Weights of a small transformer language model.
Size: width 192, 4 heads of 64 (2 for keys and values), MLP 768 SwiGLU, vocabulary 4096, 15M parameters.
Architecture: RMSNorm before each block, biases on query, key and value, tied embeddings.
Training: a variant of Adam for these matrices, 442M tokens, 3375 steps.
Each number is 200 + 30 x the weight over its row's rms, rounded and kept within 0 to 999. Layers, rows and columns count from 0. The size before them is the row's rms in percent of the matrix's.

# down: layer 13 MLP down (transposed), 768x192, rms 0.088, rows 449-460, columns 0-191
# gate: layer 13 MLP gate, 768x192, rms 0.107, rows 450-461, columns 0-191
# up: layer 13 MLP up, 768x192, rms 0.105, rows 450-461, columns 0-191
down449,102,197,168,159,188,168,212,205,185,248,210,216,204,253,229,241,221,246,182,151,188,227,151,157,191,248,167,187,187,212,157,257,189,157,248,169,163,198,202,214,202,198,198,208,191,226,147,185,205,210,214,176,158,210,235,226,230,229,211,215,174,205,173,227,245,181,192,193,195,206,188,160,208,186,211,268,205,159,203,223,167,191,163,213,217,239,196,235,213,119,231,171,174,211,192,195,174,214,186,219,131,241,221,214,170,207,173,197,226,214,204,217,221,198,223,141,157,178,189,201,216,224,174,219,166,254,253,215,241,200,178,225,259,170,186,186,217,202,189,141,201,219,172,160,238,186,130,188,266,204,191,187,154,140,211,152,181,175,204,273,186,206,188,233,199,212,206,238,266,155,186,194,214,221,177,251,204,262,228,207,196,244,206,160,249,164,187,200,195,228,227,192,220
gate450,104,204,178,200,239,231,173,188,186,147,203,203,239,149,231,197,156,192,217,218,175,194,232,235,194,227,227,173,200,266,211,148,212,179,216,150,140,180,195,198,237,166,241,196,228,142,200,185,235,220,181,183,229,165,228,186,237,241,191,199,218,246,219,200,181,244,152,199,211,115,192,189,181,222,163,267,151,202,196,242,252,132,224,233,192,225,197,212,189,249,251,218,205,186,184,224,263,215,197,163,175,187,218,206,187,232,181,160,225,219,179,196,228,251,252,212,236,221,217,202,211,191,199,210,221,226,174,184,155,218,193,224,216,156,228,193,167,208,179,178,224,203,196,216,193,207,237,211,179,195,130,195,170,210,189,193,178,170,221,169,220,214,148,163,186,201,246,175,181,165,205,158,184,181,240,212,190,223,150,155,144,231,201,129,133,219,185,190,228,236,233,185,231
up450,106,214,162,246,190,226,153,222,187,167,224,183,194,159,252,127,218,151,182,165,192,212,210,174,199,223,149,225,247,215,178,145,181,178,185,186,214,172,189,205,169,211,179,192,216,234,212,155,180,228,180,189,184,200,235,213,194,205,231,148,222,240,139,200,200,183,182,235,179,210,252,206,183,196,205,194,188,174,185,253,169,159,193,217,202,184,210,228,167,230,250,190,188,170,202,193,197,189,158,192,169,228,207,173,235,147,200,220,243,206,175,264,186,208,203,181,202,162,188,244,195,263,197,200,222,131,171,225,225,253,213,232,212,171,218,226,232,195,168,126,216,282,177,198,180,182,181,184,184,225,201,151,177,224,136,196,203,208,176,187,179,247,185,191,162,224,247,220,156,139,164,148,188,175,211,279,208,206,179,205,223,184,189,205,246,196,183,192,163,272,206,229,172
down450,103,250,205,181,250,225,217,169,154,168,219,202,215,228,213,169,191,196,164,191,209,195,163,185,184,221,165,203,236,196,167,192,164,184,217,193,195,249,184,202,194,225,227,198,256,199,267,227,227,222,181,217,258,217,231,215,218,245,212,178,238,235,258,224,212,209,194,225,217,160,203,215,142,179,157,183,209,171,197,278,158,129,137,183,200,234,211,231,141,186,212,192,196,236,185,221,224,156,146,179,236,183,198,163,193,179,234,198,208,206,127,183,175,210,231,168,189,244,177,207,202,156,223,187,176,256,189,209,169,201,225,153,287,213,165,172,223,208,239,219,199,183,210,216,254,189,167,159,186,207,184,208,189,221,166,197,196,183,232,182,196,181,173,188,152,139,201,212,202,186,206,185,231,207,167,214,173,196,173,183,186,190,216,146,170,178,193,116,249,217,144,150,187
gate451,104,178,185,212,197,149,163,181,255,181,163,227,156,225,230,239,217,199,171,221,148,143,237,151,163,245,154,217,239,226,207,230,204,191,186,179,175,160,186,228,193,221,218,211,177,199,215,156,156,183,167,256,197,247,210,225,199,237,208,219,175,216,186,160,190,170,231,214,216,251,201,166,207,161,161,208,195,217,212,236,229,198,179,224,189,217,185,240,260,226,253,181,193,236,198,222,208,233,265,201,178,145,185,249,237,121,209,148,264,206,207,204,219,201,217,196,211,172,161,150,249,178,184,250,195,200,233,210,222,203,212,196,242,216,231,196,211,188,208,209,241,190,183,176,197,200,239,173,234,158,182,171,161,220,189,191,191,147,162,174,137,210,167,173,196,244,163,195,120,171,216,160,172,210,154,222,207,232,197,221,199,192,185,215,171,225,199,257,239,214,158,192,212
up451,102,208,196,197,200,233,155,150,190,214,211,201,196,252,240,235,155,199,156,207,240,208,220,185,137,210,225,139,204,211,211,250,215,243,222,194,228,201,233,250,225,202,249,225,267,217,203,216,185,190,223,199,180,229,220,203,164,229,243,190,235,188,233,122,211,205,217,160,212,214,183,223,204,215,191,224,244,212,226,181,261,198,230,143,217,228,215,169,152,232,248,195,232,218,191,128,215,157,158,151,158,212,172,202,193,195,248,194,234,142,197,163,185,210,232,163,180,237,205,196,203,191,169,135,205,161,178,169,190,246,170,191,217,229,221,210,219,211,193,137,196,191,179,221,209,186,223,227,175,181,237,220,233,234,157,222,270,232,188,199,195,216,221,160,246,186,145,197,192,200,147,191,221,183,180,148,198,265,192,177,185,209,213,228,226,236,192,193,205,132,212,193,174
down451,103,229,195,187,216,217,204,230,178,244,176,168,253,172,167,217,208,212,228,189,192,169,166,145,191,182,247,176,226,195,284,220,193,177,188,161,181,265,220,247,173,227,198,189,247,195,194,161,209,180,220,173,232,176,240,178,218,163,215,196,225,218,216,197,208,170,215,197,197,196,151,168,177,194,187,201,181,196,184,176,183,187,173,162,189,230,188,165,238,187,215,190,275,146,212,173,220,253,168,237,198,163,154,187,263,235,210,214,255,220,199,242,78,202,223,228,183,193,132,224,190,210,162,213,212,194,226,232,255,220,228,240,138,240,236,220,234,210,215,135,168,167,180,200,230,205,188,191,215,160,176,180,176,244,210,222,160,214,176,198,193,142,205,208,175,211,204,211,190,184,199,216,194,187,171,178,252,184,155,187,182,180,237,215,173,255,155,187,198,162,215,200,194
gate452,096,236,213,214,242,197,167,199,187,185,154,208,171,225,207,210,218,197,216,179,213,165,172,166,252,165,205,168,183,218,195,261,156,231,208,196,227,173,167,158,217,208,213,187,167,161,221,230,193,174,170,254,210,209,174,252,228,245,257,230,174,206,232,167,183,297,219,198,238,172,224,158,197,161,217,235,222,150,194,254,199,185,212,188,194,185,237,225,176,173,189,221,197,198,188,160,191,188,193,243,224,168,209,219,175,258,176,147,254,163,199,171,189,241,241,166,228,146,185,183,238,295,195,198,208,149,194,234,151,199,229,161,172,199,235,242,227,188,182,213,200,236,183,175,198,173,200,226,203,170,179,211,169,180,216,213,181,245,217,179,181,172,214,188,213,156,185,222,137,186,143,266,229,167,152,212,217,206,195,201,183,220,192,248,198,173,174,245,219,160,219,168,213
up452,094,190,188,192,217,227,227,131,231,243,204,262,159,204,201,153,187,188,183,170,237,158,213,246,173,190,211,168,190,220,220,222,136,212,203,172,238,203,177,252,212,190,230,198,170,175,184,217,213,241,163,232,224,153,258,216,227,241,216,229,225,234,222,181,219,173,166,177,167,241,205,194,202,230,193,228,186,207,207,246,226,221,176,233,162,223,157,212,195,228,214,157,188,135,198,188,214,182,218,132,222,243,230,139,146,235,184,209,207,230,213,151,217,168,195,197,177,228,198,184,202,182,193,200,182,211,221,182,192,222,178,223,192,179,268,246,191,207,179,226,267,202,221,181,273,220,267,169,227,202,185,260,201,197,181,128,237,158,225,205,231,195,216,214,228,233,186,183,200,195,197,194,190,239,193,234,149,259,188,156,237,193,242,184,191,231,198,172,177,160,238,244,225
down452,094,226,216,198,220,224,152,210,178,190,179,219,227,192,240,219,215,204,200,176,229,173,187,170,199,222,218,218,185,163,194,217,160,238,159,224,206,170,171,176,191,219,212,151,182,172,203,207,217,240,175,237,199,206,126,213,216,189,245,192,179,196,172,127,129,275,242,246,175,164,230,193,181,217,236,206,140,178,189,219,226,208,172,195,225,154,252,236,168,200,191,222,248,184,194,159,137,175,178,202,219,169,233,194,204,219,213,179,219,202,232,162,230,191,203,193,238,176,226,249,207,217,170,186,215,139,183,241,212,248,218,158,230,248,169,254,234,212,191,235,172,202,137,177,148,139,195,160,185,189,199,186,162,215,168,212,198,208,225,208,157,179,268,214,216,167,124,247,202,201,136,199,192,182,223,192,230,191,225,235,218,198,228,223,195,173,192,208,184,158,153,176,169
gate453,106,234,186,213,210,208,181,223,221,247,196,213,208,182,240,164,222,210,170,206,254,193,188,227,272,224,138,212,220,240,234,159,215,221,192,126,207,180,160,229,244,154,160,207,159,168,199,155,197,184,184,150,192,231,214,163,181,220,208,192,173,213,234,192,240,236,216,225,177,202,239,182,181,130,164,202,222,176,215,221,254,180,218,197,215,152,154,270,192,194,220,191,200,174,200,249,256,168,188,239,213,167,192,202,230,185,150,181,189,203,220,170,197,157,222,192,243,148,191,218,245,188,184,176,220,224,223,213,224,239,146,173,190,145,213,197,201,211,232,219,183,158,200,193,174,191,270,172,177,220,235,220,197,209,178,167,210,225,249,129,163,232,194,183,211,208,243,192,178,205,168,146,219,148,168,186,213,235,229,238,153,153,202,228,188,170,206,242,220,174,192,227,160
up453,105,138,249,205,242,246,216,183,156,184,209,239,234,189,182,261,184,268,220,242,206,172,256,171,215,197,192,204,200,195,209,180,152,167,224,170,189,241,188,223,211,180,202,177,222,181,217,252,260,222,136,263,172,229,253,178,219,157,200,205,212,194,207,148,187,136,182,163,217,158,256,216,188,183,218,212,215,235,140,181,187,225,116,168,227,176,222,157,227,206,200,182,216,212,231,213,215,174,211,205,230,163,135,226,263,175,216,177,162,242,215,155,195,169,175,209,212,246,202,236,226,160,223,188,206,215,214,140,199,181,182,191,183,185,203,209,201,214,186,194,216,213,236,237,201,213,194,192,174,219,128,172,198,241,248,206,226,206,228,194,208,171,188,217,190,219,188,165,178,165,222,166,274,157,198,226,187,223,211,195,196,218,196,201,253,213,181,191,218,185,247,186,241
down453,104,252,219,195,184,225,167,235,150,240,210,243,179,200,244,158,225,215,207,169,247,195,240,227,218,221,141,195,230,192,252,202,240,199,207,189,193,208,136,196,196,198,159,191,171,205,198,192,187,184,205,228,148,243,194,197,211,234,219,222,183,156,233,184,188,172,173,206,204,180,292,215,179,228,207,185,209,175,239,220,213,164,181,227,215,153,188,228,205,181,226,226,205,188,219,287,243,216,201,266,217,185,165,211,246,181,157,184,224,267,171,213,269,192,179,236,160,205,205,221,151,214,218,242,185,224,216,229,186,238,125,217,181,162,193,184,138,186,229,213,210,168,231,189,195,205,218,138,152,207,186,212,243,208,209,175,218,202,228,236,278,246,127,216,188,199,186,220,217,209,220,182,184,161,204,189,219,214,221,168,179,194,169,195,245,178,215,183,154,179,201,238,203
gate454,100,158,210,183,267,250,204,236,198,209,159,174,189,193,167,204,231,202,219,235,247,227,252,197,237,224,190,198,173,226,238,240,179,199,197,171,214,193,197,205,163,164,217,220,155,218,225,219,197,203,203,168,160,203,150,164,234,232,211,248,274,217,190,202,178,189,196,236,194,160,229,214,208,179,182,228,140,241,191,171,152,176,165,226,181,249,171,216,216,158,162,200,196,203,232,176,267,178,215,176,208,226,200,199,232,219,171,145,164,177,123,188,238,212,204,194,193,161,193,205,206,169,165,222,172,195,217,206,210,174,208,196,233,185,206,204,189,221,173,226,165,213,246,228,170,168,197,251,190,241,197,175,244,265,224,225,238,182,249,135,206,180,184,172,248,208,173,210,188,171,182,243,167,225,150,209,218,217,199,147,172,230,214,154,173,189,193,272,242,253,241,256,198
up454,104,124,204,186,230,177,147,194,206,262,263,231,162,208,217,194,173,209,224,188,134,200,227,241,222,207,191,225,212,169,204,154,243,180,185,196,158,193,230,250,269,187,201,203,185,193,173,216,141,181,147,189,217,222,230,177,195,195,233,243,192,147,242,147,184,152,199,205,196,200,162,188,259,193,237,209,189,220,195,183,216,189,178,178,170,184,211,209,181,200,230,224,193,191,220,184,182,156,162,173,229,222,184,218,161,219,160,216,245,237,177,219,215,203,159,169,212,212,196,205,182,202,195,173,224,258,133,221,212,149,187,165,176,196,246,174,235,226,225,130,183,179,209,224,216,227,197,215,177,235,194,165,176,228,178,192,178,181,192,167,215,208,242,145,176,149,230,214,239,192,150,232,229,198,152,222,231,148,192,162,178,256,187,240,197,250,205,249,220,185,224,187,144
down454,102,208,196,217,170,184,213,210,179,213,211,225,230,196,211,217,196,265,204,201,237,200,219,240,235,220,243,165,195,212,197,192,266,235,207,209,200,201,173,232,157,238,257,194,144,116,206,182,201,211,212,226,198,210,247,202,241,233,202,212,192,172,228,180,172,183,226,260,188,211,179,229,160,188,220,205,204,246,158,186,187,197,206,154,212,230,223,280,194,208,161,207,161,226,214,220,241,248,262,188,215,218,191,209,178,207,174,197,254,249,186,233,173,243,191,187,214,194,206,240,191,211,240,159,219,181,212,198,238,173,248,230,186,171,233,169,195,177,174,187,197,210,192,200,142,262,166,182,260,197,206,192,190,243,232,249,158,153,264,204,223,193,196,212,191,156,186,240,197,161,159,177,195,134,248,252,210,220,235,153,204,239,216,218,221,192,133,215,162,185,189,233,160
gate455,099,182,130,228,198,133,198,185,234,141,172,208,172,235,235,208,210,216,177,196,239,214,187,275,143,220,171,162,224,186,198,170,192,172,208,159,189,205,164,205,221,222,191,145,200,214,154,179,209,163,142,162,217,217,182,191,174,246,227,230,240,195,236,224,224,242,206,264,177,203,185,222,246,181,172,182,207,200,215,201,225,177,193,205,230,242,237,179,197,172,209,205,194,184,224,180,215,201,201,162,258,145,217,224,195,234,224,200,154,243,213,264,223,187,217,207,172,197,142,191,182,238,227,252,249,244,207,242,211,258,159,172,210,181,213,165,262,179,204,189,202,218,209,207,178,196,217,223,188,199,200,246,199,199,154,165,211,175,221,162,205,247,210,163,207,213,211,254,160,212,190,204,166,230,151,195,193,249,157,233,177,236,174,175,131,209,188,160,208,179,264,176,176
up455,100,212,185,207,210,215,190,203,152,229,198,203,233,153,187,195,246,211,190,179,188,213,208,147,230,181,169,186,168,124,198,206,205,232,210,136,153,247,191,198,175,158,220,203,241,227,161,193,221,198,220,214,244,207,167,198,229,242,186,209,182,223,214,126,141,181,224,241,165,231,189,199,241,169,227,179,202,225,214,220,173,193,202,192,190,226,202,150,236,214,201,213,189,202,189,168,179,153,246,236,131,204,153,184,161,213,188,220,243,220,236,219,180,234,231,230,225,241,200,125,187,205,208,207,224,205,136,188,157,219,225,252,226,201,178,256,149,199,250,195,207,174,212,176,218,190,192,228,185,240,144,232,203,200,214,207,195,227,213,207,254,230,221,221,199,153,176,227,200,140,217,216,215,183,201,251,197,209,161,234,164,244,182,130,233,225,215,140,246,195,146,237,203
down455,102,209,226,237,195,188,188,197,233,167,218,221,183,253,208,260,223,185,205,216,233,215,189,238,201,142,159,160,197,176,166,191,196,176,234,255,194,205,227,197,226,237,224,192,256,160,191,150,186,155,222,204,183,193,159,182,212,196,232,182,239,206,188,185,197,236,171,217,186,234,200,196,226,218,213,207,163,167,170,232,233,199,159,235,207,160,248,280,213,172,241,203,198,215,189,185,148,237,201,185,183,235,181,155,177,199,206,184,207,231,153,199,225,217,138,203,209,195,178,252,225,191,189,201,220,201,188,280,204,197,143,229,203,226,188,156,155,116,231,193,204,199,228,270,222,262,240,168,202,140,178,194,142,205,173,137,252,232,191,213,229,201,140,196,193,190,220,206,174,250,217,140,185,203,219,205,201,214,223,157,211,168,202,206,209,181,183,173,165,191,192,235,146
gate456,107,232,169,203,197,214,162,166,222,199,196,208,236,203,145,198,200,228,198,200,232,192,252,167,199,225,190,218,233,200,198,200,197,225,220,174,271,180,184,235,174,174,175,201,245,174,203,165,209,208,191,226,154,197,132,234,209,128,188,207,232,197,188,249,218,259,186,209,167,127,213,176,206,162,182,139,211,196,164,246,184,175,215,247,277,176,176,262,171,201,194,156,179,219,154,166,213,196,213,201,169,195,191,153,181,189,204,207,261,225,267,215,172,122,159,242,173,214,202,195,224,209,237,284,219,253,204,234,169,191,171,182,168,226,220,218,161,239,219,126,170,218,178,183,238,199,217,220,180,194,201,188,224,248,166,205,227,227,213,169,144,166,205,220,234,196,159,232,183,201,208,171,198,186,214,220,209,194,188,173,191,256,227,215,204,179,190,178,199,210,216,186,232
up456,104,200,247,287,165,135,203,174,210,246,199,227,212,264,209,207,178,227,218,254,217,220,225,226,224,244,205,198,155,242,186,198,158,206,160,194,192,220,181,208,238,185,208,164,205,190,167,191,222,189,242,154,224,175,213,222,222,214,215,194,172,165,203,213,202,204,221,197,218,199,205,215,221,177,210,246,188,190,203,178,225,207,241,158,136,171,172,241,234,208,230,174,187,221,182,162,155,182,182,201,168,164,238,247,184,236,234,173,200,257,222,260,204,240,226,235,178,246,200,195,218,138,131,208,255,195,258,203,226,238,226,191,206,200,274,217,235,219,207,172,201,171,208,178,174,164,191,245,275,232,227,179,150,253,196,184,197,247,210,248,218,211,213,198,190,191,196,180,208,183,173,172,181,187,235,183,202,184,242,167,214,203,166,223,229,242,189,209,213,156,250,181,141
down456,103,173,247,162,225,187,162,210,200,186,180,194,202,231,250,189,176,237,238,188,210,159,163,185,150,170,173,191,205,164,226,235,185,215,192,219,191,202,225,217,219,223,202,225,193,227,187,213,240,193,202,237,153,158,292,207,188,183,252,200,215,260,219,164,198,211,195,117,199,230,193,183,228,251,200,175,184,214,226,197,197,224,157,212,199,212,175,155,203,207,189,279,216,194,203,207,166,208,189,227,241,209,193,183,226,156,242,292,186,162,140,167,230,217,207,203,221,245,202,200,155,188,239,199,165,171,128,159,221,209,178,192,170,162,166,179,237,191,179,246,228,188,180,239,174,215,204,169,216,188,169,225,256,176,221,240,146,238,192,171,236,191,169,212,181,184,251,134,233,247,208,197,231,220,202,202,231,207,238,171,199,218,245,217,182,158,188,210,207,246,172,219,210
gate457,095,226,238,183,228,213,234,220,181,203,183,214,97,243,245,211,213,163,194,206,258,229,237,198,210,187,157,193,208,236,159,141,235,235,187,199,235,172,179,181,241,186,197,208,214,127,148,162,244,157,237,198,187,193,223,193,118,140,178,223,160,224,193,238,192,257,167,249,168,221,200,202,196,172,183,210,199,228,212,171,115,239,186,199,229,191,207,186,166,204,231,183,197,185,198,202,234,161,212,185,202,146,251,235,217,168,156,176,152,228,226,207,204,239,213,206,228,194,175,205,177,209,201,180,210,161,208,178,193,204,211,183,227,172,210,166,224,234,250,224,190,172,140,193,197,239,192,249,196,233,255,232,223,227,191,186,166,179,230,178,210,220,224,228,161,198,178,241,222,223,189,206,215,200,208,206,194,183,223,191,134,201,270,203,202,235,177,171,198,234,193,207,142
up457,095,210,253,254,171,123,228,162,192,227,214,223,194,171,201,239,203,218,206,160,213,226,211,209,218,208,213,225,200,206,186,258,217,277,240,167,135,213,199,175,206,205,171,227,247,181,234,193,178,195,176,196,214,201,169,188,213,213,188,206,175,244,187,221,232,173,215,226,239,240,171,167,250,229,182,207,233,201,166,192,187,176,236,171,196,174,273,239,200,185,236,197,203,204,178,168,167,172,218,255,208,150,181,218,244,199,243,213,220,213,180,208,226,176,248,202,190,176,143,166,218,265,173,167,164,251,227,200,195,214,188,170,185,263,176,191,145,223,220,242,211,190,217,164,197,185,250,239,222,192,219,173,173,196,213,210,231,183,245,187,211,199,193,175,131,199,180,177,242,218,198,202,215,126,217,217,234,216,218,195,267,211,215,146,194,183,234,186,224,228,270,245,153
down457,095,185,191,166,229,228,186,202,232,262,248,220,166,238,213,191,206,238,219,189,239,197,191,219,203,201,168,204,209,202,213,164,186,170,151,200,168,188,236,169,187,230,227,219,160,205,197,158,227,183,180,231,172,151,224,209,150,201,275,176,197,240,213,243,210,226,177,220,189,216,185,223,170,211,198,223,181,165,206,188,188,138,137,231,201,218,184,153,198,211,191,192,218,195,210,221,177,207,209,221,147,222,212,153,149,203,169,173,169,205,140,180,126,166,156,181,174,208,229,169,232,109,209,185,240,206,217,142,183,189,230,218,172,177,177,207,271,180,227,208,208,154,191,190,181,147,202,266,164,220,227,256,185,220,173,227,238,219,206,196,221,240,168,201,250,223,244,226,203,116,183,186,194,187,223,176,233,195,210,217,170,191,209,218,171,216,149,184,170,258,193,196,246
gate458,100,215,178,195,169,145,228,178,233,218,255,175,201,171,281,203,193,208,143,205,228,220,181,204,174,193,130,194,145,224,195,220,199,175,168,206,191,200,128,209,217,189,189,187,128,218,199,235,173,299,213,197,200,196,239,209,177,178,189,200,220,156,226,154,183,207,231,204,166,199,252,179,197,164,201,247,230,185,192,215,157,168,216,187,247,173,199,202,229,154,183,174,190,132,160,185,185,200,230,197,217,198,211,129,227,200,170,179,194,210,213,170,193,241,192,222,208,172,209,173,218,258,231,227,267,165,251,228,262,130,151,214,192,168,198,183,194,217,206,220,134,161,217,204,189,205,196,190,177,218,205,196,249,203,160,221,228,204,232,202,143,168,230,200,170,173,201,194,249,233,189,224,196,173,202,207,177,223,156,227,212,196,227,201,219,244,158,205,195,213,154,227,188
up458,098,193,177,217,209,201,170,186,211,222,90,185,152,178,226,215,216,237,168,169,229,236,209,223,275,187,207,228,197,257,128,264,196,199,181,199,235,168,203,195,213,214,237,183,226,166,180,168,204,215,187,215,174,194,158,224,208,214,199,242,175,187,198,222,214,227,234,199,182,189,192,183,241,185,140,190,202,189,217,217,249,232,196,232,230,177,204,174,183,188,213,205,197,181,209,169,186,224,179,181,264,238,203,163,206,273,180,147,148,215,188,239,207,148,143,200,211,226,184,206,232,180,219,217,226,178,219,229,228,107,187,211,175,203,188,225,204,204,180,251,232,238,224,247,249,222,191,248,168,246,211,209,168,154,224,222,227,187,220,181,154,207,213,217,245,153,181,256,209,208,177,225,202,196,152,143,184,192,192,234,182,186,176,209,213,272,241,214,219,211,219,229,190
down458,097,220,219,264,209,184,159,184,226,213,154,224,253,234,196,198,259,260,166,242,183,178,223,211,177,185,197,191,238,185,246,178,134,158,152,198,226,237,188,169,192,209,231,237,185,241,227,136,269,207,187,151,227,204,270,166,188,201,208,210,210,216,193,218,188,238,244,218,248,137,227,199,157,168,218,222,202,214,202,212,227,209,183,231,240,188,226,153,218,194,172,207,195,271,201,231,208,185,241,202,187,239,227,156,176,195,185,265,171,163,228,176,155,210,187,191,224,211,186,174,141,218,183,184,195,178,204,191,244,231,265,249,175,176,190,177,209,267,175,168,171,207,215,220,176,228,221,212,186,192,200,221,165,197,184,222,199,205,183,224,219,198,296,203,167,168,202,198,192,179,223,168,183,198,227,228,196,213,200,201,205,151,260,193,216,171,189,178,210,203,208,137,232
gate459,099,189,205,187,190,183,215,207,213,188,182,210,223,214,184,256,261,180,193,226,227,255,214,185,212,205,166,234,193,218,172,182,253,221,193,176,201,264,159,189,159,224,231,183,186,218,228,220,215,165,179,201,202,264,232,186,208,178,176,169,244,251,203,123,211,223,236,268,221,160,206,183,202,219,219,215,197,255,181,228,250,187,211,226,215,178,211,222,212,222,234,202,174,115,198,190,202,143,184,160,241,142,217,230,188,235,184,190,231,177,180,246,221,173,185,202,239,207,123,192,247,168,238,216,201,172,211,231,150,186,161,163,188,169,209,194,205,196,156,214,203,206,185,188,106,203,183,272,214,247,193,229,221,194,199,266,225,214,174,250,209,199,214,171,176,209,227,192,165,197,172,223,200,227,233,198,165,155,225,185,262,191,204,202,155,198,199,198,196,134,211,184,197
up459,103,160,187,224,210,198,188,180,220,158,190,187,171,165,172,241,143,207,284,209,202,168,231,184,220,236,228,241,175,164,202,213,226,170,198,216,211,224,147,161,188,188,176,191,210,235,162,224,170,189,227,168,205,188,159,250,239,220,214,200,212,233,234,200,252,202,210,186,180,190,168,173,186,179,137,193,207,216,217,228,240,184,160,177,209,212,187,192,199,237,227,210,200,215,241,244,220,193,219,191,201,154,188,279,219,158,243,216,203,218,241,192,153,115,221,179,189,254,222,149,195,236,253,243,284,158,223,189,161,240,209,174,188,259,217,186,203,223,194,205,156,188,213,170,195,228,179,134,181,201,209,227,228,200,171,189,187,170,196,183,163,207,179,207,208,234,170,208,199,191,171,171,177,223,182,106,206,241,177,193,185,172,260,211,197,168,228,175,220,260,210,181,187
down459,101,186,242,201,217,188,167,226,190,222,229,169,239,213,224,183,192,203,173,215,213,171,164,185,176,206,184,192,179,213,245,222,241,159,185,241,179,200,259,253,175,147,187,177,202,215,245,210,189,193,249,205,223,164,200,172,235,241,221,222,187,236,145,217,211,203,164,189,231,189,270,196,265,186,103,210,181,201,158,151,173,167,196,247,234,161,185,136,252,200,208,208,197,232,212,211,226,178,203,169,168,192,252,234,204,221,210,225,210,173,239,211,185,201,167,222,172,203,152,246,192,246,202,175,173,236,196,151,227,219,249,163,175,220,223,179,218,180,196,214,181,148,198,254,232,216,168,170,218,238,210,215,178,201,196,193,198,196,217,168,222,211,214,184,192,229,203,127,139,254,182,203,196,189,193,182,193,209,286,203,193,213,228,207,208,188,255,222,124,196,177,160,156
gate460,104,183,165,145,212,227,186,248,169,164,210,180,132,188,203,171,223,188,175,131,246,221,196,203,215,229,175,185,227,224,219,216,211,199,242,195,222,164,175,238,195,141,211,214,230,199,191,233,219,185,193,156,163,174,175,197,173,196,227,264,153,163,218,239,215,147,203,215,201,162,196,223,212,182,204,226,195,201,272,127,204,235,146,178,231,129,191,215,215,239,201,202,243,158,218,169,213,186,215,204,206,214,228,279,221,232,147,238,209,250,156,189,247,171,231,174,195,151,207,200,266,242,200,216,183,203,238,215,171,189,213,199,210,239,165,190,226,154,157,130,204,223,181,244,259,204,247,196,196,176,198,160,276,221,216,234,213,186,225,202,204,218,213,177,189,206,227,165,215,188,206,184,221,191,184,163,198,204,224,174,227,207,213,222,221,200,171,225,248,239,192,212,179
up460,101,157,234,143,225,201,228,144,126,188,184,260,214,189,180,214,234,224,177,199,205,192,188,226,149,259,192,150,222,192,149,243,227,191,227,228,212,167,251,222,222,201,256,208,231,215,146,165,165,175,207,240,155,217,221,187,216,229,186,234,170,222,257,166,246,196,238,165,213,230,169,206,154,198,209,258,199,197,238,249,149,198,223,178,242,226,179,180,184,232,224,236,212,191,234,214,175,185,198,225,171,188,193,218,199,182,184,192,184,189,211,186,181,257,237,190,214,226,230,233,273,181,218,202,162,228,205,254,218,176,194,189,201,246,201,199,233,186,155,181,169,260,229,222,208,181,210,141,210,212,201,225,196,200,204,198,258,217,149,172,169,215,181,163,193,224,199,212,252,244,223,199,173,120,213,232,185,181,182,204,198,175,227,188,168,185,199,199,252,215,261,206,167
down460,100,229,163,189,174,167,175,167,233,131,187,170,157,209,214,206,212,181,179,159,177,248,206,134,263,259,188,200,171,218,196,176,245,212,271,154,196,200,178,235,225,203,251,268,210,278,203,184,205,192,197,195,170,216,173,171,188,227,233,220,207,215,175,241,197,208,244,209,196,189,217,230,255,240,223,203,181,260,194,196,197,202,173,177,183,189,257,243,197,177,239,180,159,221,200,208,254,174,169,224,182,210,145,216,215,216,159,220,203,186,203,228,157,212,254,206,192,163,221,178,224,204,249,206,220,182,220,181,184,203,169,189,175,195,150,229,173,194,209,191,174,170,216,215,164,232,209,217,232,211,211,142,161,233,144,211,164,173,251,195,186,197,215,212,215,260,175,214,193,192,191,199,206,184,254,227,217,180,174,194,179,213,182,179,226,192,231,264,191,170,101,198,248
gate461,092,193,178,193,144,177,222,170,242,223,186,188,186,178,171,214,202,173,185,251,227,169,193,257,168,193,150,190,177,126,199,186,204,229,202,227,177,200,174,195,200,245,191,180,178,178,139,213,176,224,161,227,248,190,200,212,188,184,214,205,175,217,180,169,270,170,177,133,229,209,213,153,230,148,235,243,126,244,149,245,204,189,196,173,198,188,218,178,208,135,186,199,229,163,181,228,267,233,226,197,205,174,201,216,193,207,180,210,204,249,190,190,250,154,224,231,170,243,230,164,199,195,205,185,199,244,192,200,235,170,196,176,138,184,212,163,190,148,210,209,196,187,183,214,227,184,179,206,225,221,177,203,218,220,185,181,169,196,255,142,170,220,224,187,234,166,231,206,169,263,223,212,180,180,151,206,215,221,234,197,214,203,203,152,190,152,136,236,184,237,253,176,266
up461,094,178,262,152,170,165,196,162,169,174,253,181,188,223,159,199,218,275,208,187,199,198,218,201,226,208,157,220,220,145,155,164,208,211,168,160,162,214,231,218,166,207,210,180,165,164,187,190,162,192,228,212,190,172,196,204,194,208,221,150,160,144,206,175,160,196,178,164,267,210,175,185,160,183,209,201,228,160,209,235,154,155,198,219,188,190,199,185,190,181,180,219,223,194,162,180,207,227,162,201,138,177,193,200,224,148,129,207,185,177,146,172,176,139,225,213,147,176,220,153,181,227,252,198,205,165,230,156,200,146,212,159,251,186,198,219,206,249,186,220,171,191,181,143,201,192,168,193,217,200,186,179,180,162,231,157,193,203,240,175,219,180,211,203,147,143,236,161,228,183,178,174,158,242,210,224,213,184,168,136,204,236,190,181,222,174,169,195,230,166,241,166,228